Weights of a small transformer language model.
Size: 13 layers, width 128, 2 heads of 64, MLP 512 squared ReLU, vocabulary 8192.
Architecture: some layers without attention, local attention windows, paired heads, capped logits.
Each number is 128 + 24 x the weight over its row's rms, rounded and kept within 0 to 255. Layers, rows and columns count from 0. Numbers have three digits each. The size before them is the row's rms in percent of the matrix's.

# down: layer 4 MLP down (transposed), 512x128, rms 0.143, rows 14-38, columns 0-127
# up: layer 4 MLP up, 512x128, rms 0.155, rows 15-38, columns 0-127
down14 108:158103090121115111098140095086136130136141125145111146097156139125141144154096116122125130140121130166150128150131200125122164128118107150075117119121115143102132133099119134120142098149070138139131125138146130115117123135138159155144158102130123110136163138115183153120122169077112109158125154164122137138158114132107155117106088155125125118115097148093102175082120165077106067152148
up15 101:108132118154138120205131139151085128162132133137130134168125145139140161123173161159168143143129167113136104097123110149115103124163085115070111145106112128156126112118161128113123123154130145099105155156137150102148109100164061101129130144121150153119135148120099105115144109127132145118121120136156088109138120163081127127092128175129135118102122056135135175098130117129111123118111
down15 103:146140132088119168087108092152143097093099129111157091058135121113114111132129103112123134137094099104119137116166135150095157133101140150161133145105157149140154151102144172124143097118148141150166148099116160156139143152110139181156122112092136132154128098167125111126088130069103128118082144112115124117120167138100126126138150081163135141151124147138111132139155146078127126125109
up16 103:151140110140140136133100129141135115090112102096165148154089162138153119147138157121137090164150136136135143140096089099124086100175123151099137101139088108133102188149163135125133093166184111098111140095154132150142119122108125149087096111144177121120084162146129135150111129153161093141091129129131078133150096118123131112138125166090137133134136139158156097090137135112136113147122
down16 107:114131114136129140101102139118127129117093158116115093148108138122118135089116155114133156165142074175128152104128173116131160088119130084103159120188092131163143132136130139146077123140140110105134133073156143156095151134141139104108118090155114139144074152136105124151151143152087142128129131121107133162114091092190142139122108131124128115136169142127136136106085103114133177152120
up17 107:164158112160145116152105135124144125104162144118163125167130175113141135126135074114067103121122121091099146064135116156102145079139134145089056113151132095117089187157124144121156139132144119090152145143115150135109135120144130128085092110145128144155144154119146112118086131145144121126143105142156107139139129113114150145134135105134177126089117104113132151122144118130148112172113
down17 104:123136109137161104172140172113135157113149100115114138166111154139154130075115126118129092107150143153154115150134148180098121142142117172081152134136116112103101118130117114195142150113144167143090156146066081124127073109143147107142128075103124143126122101085159133077126086106136132149149132127134116135158121132116128115154133112108105134139114156134107140122135128153132152111171
up18 094:166147129152128139149092120147081121140102147113145120125182120138179132135117125119125139151124107140145121129127107092122140125140122155109116139161129092127129169108127130120127078133147131133157113104101171148114104124103114164139091128120153164124123160193119146145085157125127149146130052149158100075178089121091106136178146114127144122137175147149128103133145122104108104117106
down18 096:129134127114102149102158092136145095118132171154130136106086081149125107163112154124115107114167127139125159161110120163140163121113142175118136091091164149130142115164124138142103081165108074140138147138125091103182176069121094078141178147123178121118124167114129107142140111144144116109113130122103113127111133142156136112112111135111138110096128133126154135133135128103139144118170
up19 117:106142161110102162115065121147142111137148114074119152130125133151129118147168142128116104144119158128146127113147148152125130122108123121117088109114137137137048156142156133124147112157102117149140121089132175124130115099105151118102117142138135152137089140119152130172141110110118114186100139116143120112122093142114115153122049150124142107133102128150163182131141108091080095155133
down19 119:103142154135132131149133117113094144158137144146116156155121159113145105097117177140154126122118133098125130098108137162106144100121118159111189121130120147111137078157132134151123150136117090090127162151150074093182116111112104095098118166122113137131125107134104150149119137143135130129128102111116137188121134106171081095140138118114118104135158111100124131095093156200160167121150
up20 112:151168149108152126188115139132106134154129136115136120148163146127147124113124133125113129228145147108106103113145117131122131127129104148078104091160099116079134143129129167097166150132091153121138123153129115130139092099164089127129109123114126136133116117134111129144128074105133111120146140132144121086160160124095184131144125118095167128142148067099118140144148122141162090113132
down20 102:130110133184158138108111154144128107149144067088096151147137155104119150154141124158138145097119123125130136127147114087153143128116118099126140152124122107114145117151138139113154142128098154126152082180137131096150141127130131081120120183125089119077121149146119141154162110134155102116125161130088163164078103165115119121122159110154129160128071120092104092135127140161169123127107
up21 105:146102083100107080134150104122134091134137076108131164128147113118144135136123132164107124123111090139166115140153132104107128151148114160137125114133120074104116119132140102131107107122159148171094102137102141150142137124136162169132099157142095162131159150123135133133066156117097111151082134145136136125150108106106124148125100134080149154132133092130121127196140181113091102119167
down21 106:090113095167107114103133173170123154147140124183136121162111111120097147117166147100133096127146144136106119102118108105141149130099088082111156157121112108168124107152129150150149093115133110094105118126141125102125144130130130127110137119167127155134136110157143136163181147172167097133143101084135095135169117151153128155121101110140079142152141130111098148090088151121162149112156
up22 106:146138130162130084133116128107097060149128130106124118120104162139131143131114147144116143140166130076119134129093167178110125144124111106133128156153108117108104100120091159109142078124136135173139134169113110110143152131145151108139135149121136134096115115130126177139140151132136095139155133146133134121160172095145133145127061137096122087119177152091126122146165166149092110107179
down22 103:159143137133105170160118087143156112143122157156081114138123125121123146162159115133150147122129093109150104097128131147096124165151163177144137133100105122125132076166100127131106125119166162117109105100117169131150135104114106116125127124090143087112114144171123118129110120067123128117164175118112178136082159136152108105126159130134127144096081151098148118129138079130162107145124
up23 085:125127146187101126152121134124141118125130115147152130103118174107104125153105133189176122112127108096151127142152095121130074132105163125086112099092157121158113127118166135117137125136150148158084120109173128104151099132108149188093131098143147120144143118102135103134134131098130100153128105128154099141142101118082123163157131185137120168098106137137138153121117129063122116108129
down23 087:132149100174134097142137153146111128070073115159149160154155124110146144102155114149152101132136122117131128143122142136114131089135153166128149118133114134080138129122125123098127114117124075129113091159140135116136112085122092111065113137161116145138142102135158164142130102114134120174166184083087147160181140160117129117139122095106163080132150124116139147154131139123116116142156
up24 144:101142130112117057128113086106131118052142123129127149153104140123143135132168075120147140113135166118099136109150171147097158144156126132130130115150169138119123121104090136148120116132121159154128132154127164133086116102123121110126122115118151166134145106163154133137133129136107095123128113119129102126134151092155107162063106123084196128142119119168141171104143120133103115172135
down24 150:157103092135128077121162103141125156144130137129131154108137122114091120128165153142175147106140158148109121101142127161081183085149087165086131153171169123134103135134133156168134157107160098132120094115108125152119133123110142156128112126151095158165137092111078128151116126100138168146154113131115092130127130107131102122125102112127120161124126120090138173095112119082168138121135
up25 026:137137109150098122152114080117119129162163161124163190139140163103132114115178078131136114136155167103115104100149125135085149127149125118092142137155135123134108148101097124101075111153115116185123107116126154130108096123141137160115146126134149133194147140121141124138105129129095114148167083107148104119149124120083158152112124147153158137096142106130177152161131147147131101141133
down25 011:158107135205143125099140163149126138131090104131128100120117122132115099155089128113170171148101123088133138126089113134142129147132151095148129142172132144160143108083138169132142142070130141111113139077142141158084140179130112160091104124093152121131106129097128122113157132156169135137126115120141106130167143083120137163080141128127112153140157158132091110104135125097138125132119
up26 101:111102133135131153127068131063132089120115130111119134116164138054093131134173113137119125131188124148127149115092160142128147123126172134131133114120128159161131100091151073100111107131132125120099130130140120140128137124113107153107146110095108128117146130105130129150142153109120081130133119113158143146136136152134110166139130173128157152096106110114110115183169110105153147200120
down26 104:132127114110094112152135097120095158082101123122146135141135115173087069147097101123152126145131122136137163163092162174115115138082174114152096111126115145149119135136088115124120135124189126122130107146110086180166117136127132193125145150156102146117120142107161127103152142160115126107130100138160136135126123092118144126149094159121107122138131152090075117156088128128112126124122
up27 101:140146092147126087141110107138108135134107099135109142165144121133121161149136148134116132150139126124142156087142129151118135168162070129085110166124131120130144135103125138130092090122061162118130122178098130127144117131173127101145127131166127146084123125141100133160147109143140106123129131074120096095108153175144103128088110115098118099124140109142146194109096146092109153174112
down27 105:148106165159137164109144135130122114091119135139198109118122138132153127135138094095130136143126113120107146145110085110149110144120164103189119153131153127123110140110113196112093156100146129123152138085118150096067124184088118081122121153133102118125098115152123110104119140106153136135114108111150126162128117133162120163097137124164163101151126125150080114156153114150154106116122
up28 097:102130148153128068121121139142128134139167181121106137163143138125106138099154139139146172144146105109094152140132136175151142083105120111113098107108118150137113171135134132148147127146139093117130090135160108112148133135135137143081118142179143116147128082104127131142094110114174123124092129149194081121124096138113114164126139131099152107106084118120146109101110104131095079170124
down28 098:107140095167104177132135118159119144108143165141151118148173141134156149151117138116069093122125106118122124111104133106073162122133109162082100083122172110104107115141075142114105116114149108144135154125112169148129151106105139128133127146174155160097142122155140141100172138094140147083136094101134129121121124145117147102143096118128118093109101162114155118122121162147136177149156
up29 077:147105146082131104124143111063126176110113107130147129191101128122116186157163111120108107151139120155135120117138161118129136095136118138117131149147159147121150128168162080204096106152132104151141092119140093082132120124151166145088130124128124105122157103152125120142115144101116096139139107145129153161133118183161117114138149126116084106144108162104153111146122127152122140133124
down29 089:105125128148120150129119120161182143170132153170137168100123113121137106152090131126141121136146110174166116141120129106109158101099098133130110161110089133141170147108140126120137121082105104135157123130143139147086118124120145142116158094131125183152099131133164140133142147106119086087089156124161133128119092108100159115116112115144117173133103138156070168123114102096121074106100
up30 107:154121102101110077143126093089140112117136087123149120138190139164143167121133117103108118151146104146113143135115164105125156147124141136142112124137127090139147153102100154119146094127095149130127087140131146132157145126141137139135093124151103125111213088126104107146097114094137092140117132112141128097153155129124160126086136127099166107147080105186128122162142175118125106124103
down30 110:091127125160104108136105146153113112126141114175173158110138174099096154121144162102121146133137140132146119126098125120137197173116163109070141100147099080147122120143112135149128143095146110143119126141117140143098169155165140129134124171112102137094121115153107187126074103142128161091143128115130081104132159128166111153113124127136122133107151112112134123109184144101132125132123
up31 024:136137148129113113155080113119133117099147148121151144150148157112155144101119067147152134123140142120103080103161143138142119112148127131092095110142151108112123143118123119113113148154101128159094110112113160137092109113133143150055122091133144143173121131096123130142086135130121095134142110127190103081136139106100146127125083189121145125101114112139189152140150165145117095159130
down31 014:112109161141154144082163147149138163142106165139101106101108102138096119154116138116147150096114111096141142139116097119140154128104154106170159178097119135152158097118146146161144166118172116106168159157152101144152144146112167114168161130122114083111095146121101104109145143140144151123109145163100124153126102113144095106112148084157112153177117167120123118104118118111146148099109
up32 095:110104054132115106163146133153104120144157113127132149150123107154126163186159106133156091102108143137129119093134103100087165136112096129077135096128102163138117157165117156134099123148137116136084085114124125133132156117147087127139139144176135136141144122122107116115079162127147137134128110172120097109097125117154097123091116168107099149124128118132125148106123151135165150182106
down32 091:125120196137152139121116148122137114103086126112169110097153153094134139108119116117109154160117137105144138168115122122144100168146148140179124182112116119133133077085112137072136162099132137126137125128164141111124140131109149136105119148147136081101164113109145125154164117167134103142182132082123125113165120143082136101142146088160117132136116144123085098120147137109098100095134
up33 080:116102084134067104129148140098129136097114125137157141121102147173126145165161129117126098147185130154142149132128116158115139082091128123111141144141156088063136120116145096163122140163101097122138142134166115122147116106135141111142100079133153164124097104122181128122119116117138109110135113139112114141085137191123158120123143106118115116137130145145165072134115108159086117097130
down33 088:139140153133116129154131142091123144157103115103157123104127173130125125108092150169131156133104122165152122109123154136112113116152140127109117108098162131152151130127127129115144139078153110161125102102152175141136130159099123170121126158105138165146118120056148131150102117121116126102096099164150124148131097117110121152098134156143126192159093094128065137107145141075115097147091
up34 091:118146102150070146117148104111133130130112078106107137147111161116148128138122140119115102134154128070130072147155167141137105127122095122127143118136104114156124155163093100136126106159106103161156077105159142117113111119143132121123119101128151132129138141141120159146102130070112075163163136132124126094115148145132173189185129109126115114145158158162171137124124089140111142136138
down34 094:110156094084163141133156126131162097105106120141121134153164131148147130149114127133106151139140109108099126150122110144166105129094141107144151104147096155135141106163092155141130073123155119129067099090151143127118128099157103126121140141140110088093083159129101115171107138134149106175111188146102150154098140101121136087134121107142124091110167137165110134104161124158143150113144
up35 107:126127115157071154124135074121098139110124141099154143121131124124160174128128079122103150129105123128126156134129166141077137139124103153130129119087194143125137166096127142101115069135123129190128093098096105165127116112119142142144137145140138143144136128141139120151097156111108171100119106107119171112091133127111171140159129129122182107127120114157149100182152134123112124109148
down35 105:156136121127105123176139116120119143164139102114119149143101124176066147152126134111116096132137124135131107140145145151141138118107168117092111108067086092162113153129128130165108148091121124132151143103169158133138149118083108136123091109151141164084117124097151110130092110138193137098155127114141166119114104115173139153117106085163136117146121092110151100138143113122174135108131
up36 100:175127140106110128128096131147146118135137112121139150105120103118109126104144119132135132129102148120121135146142152111138053130152175130136114065100118147127116131110108141109092136134126127175081115137177153100153090130130138164111155082143138130205135158161117132145109087098101131120160151160122128113113099140152140176125101129129137118126138088115150135108143133084087082130163
down36 100:107188132140153148087103173117125128159099148125104116154154102144144111109131116107142139107074108164136144178092106172150120111099135112122155158105125147164125142092127137135106122144122160096122127102180130124119075150117133106101133144145108127148104155138131134069139125146143143144111114130178151143149123108125148122133162162116089120091093121135121094084128160166097134133159
up37 118:137141162100058100161132116136155118124142104104122150109171115137144115122121120127130108117128157133085115096185139146094160137171127172111126110113145140140127160159139179129080147134145139125101124117127102134100133094118061149143116108137101144190133105149096103138108126125112122160140138158152118071126142143132130132136139185119113119108152103112128140139167159098127100148105
down37 112:139124143135086096117122167149112140127135130131110138155136133132130118101146131148146151117073145136100134134159098163143141154151116123138120101149122108147116150092141163146150178102176135148132098120130132134145183146126135158082111115166142060149145138115091117115125107131141118151159145114107137119164116113157087105091140116134057151111130143120064130159152121105110085131091
up38 103:162141133112112116096128095093123134090109152153140124105135123135156136130126134093140131115141174139125121132143180161064150094088088170138085142130133128146138120092134112170068091130101135137157121149120133147102098092185115171146137146113159161097151116181138147140119092082114129119124129109183138102110101120126166168109130118116137153135144130125141137148126116113136126111133
down38 106:144127116145155143140177189133113181171143110099113139139126091132111145131141143124125121136106129153156157103160106125123137098145139081089140119137125113134127083115133140135173193062132122147123101128171130147112154156138137153118161116124114156106124128081100082123131153147128154104126092128133106124144109112131120112121122065141100134132119089129091148134146138112107127173083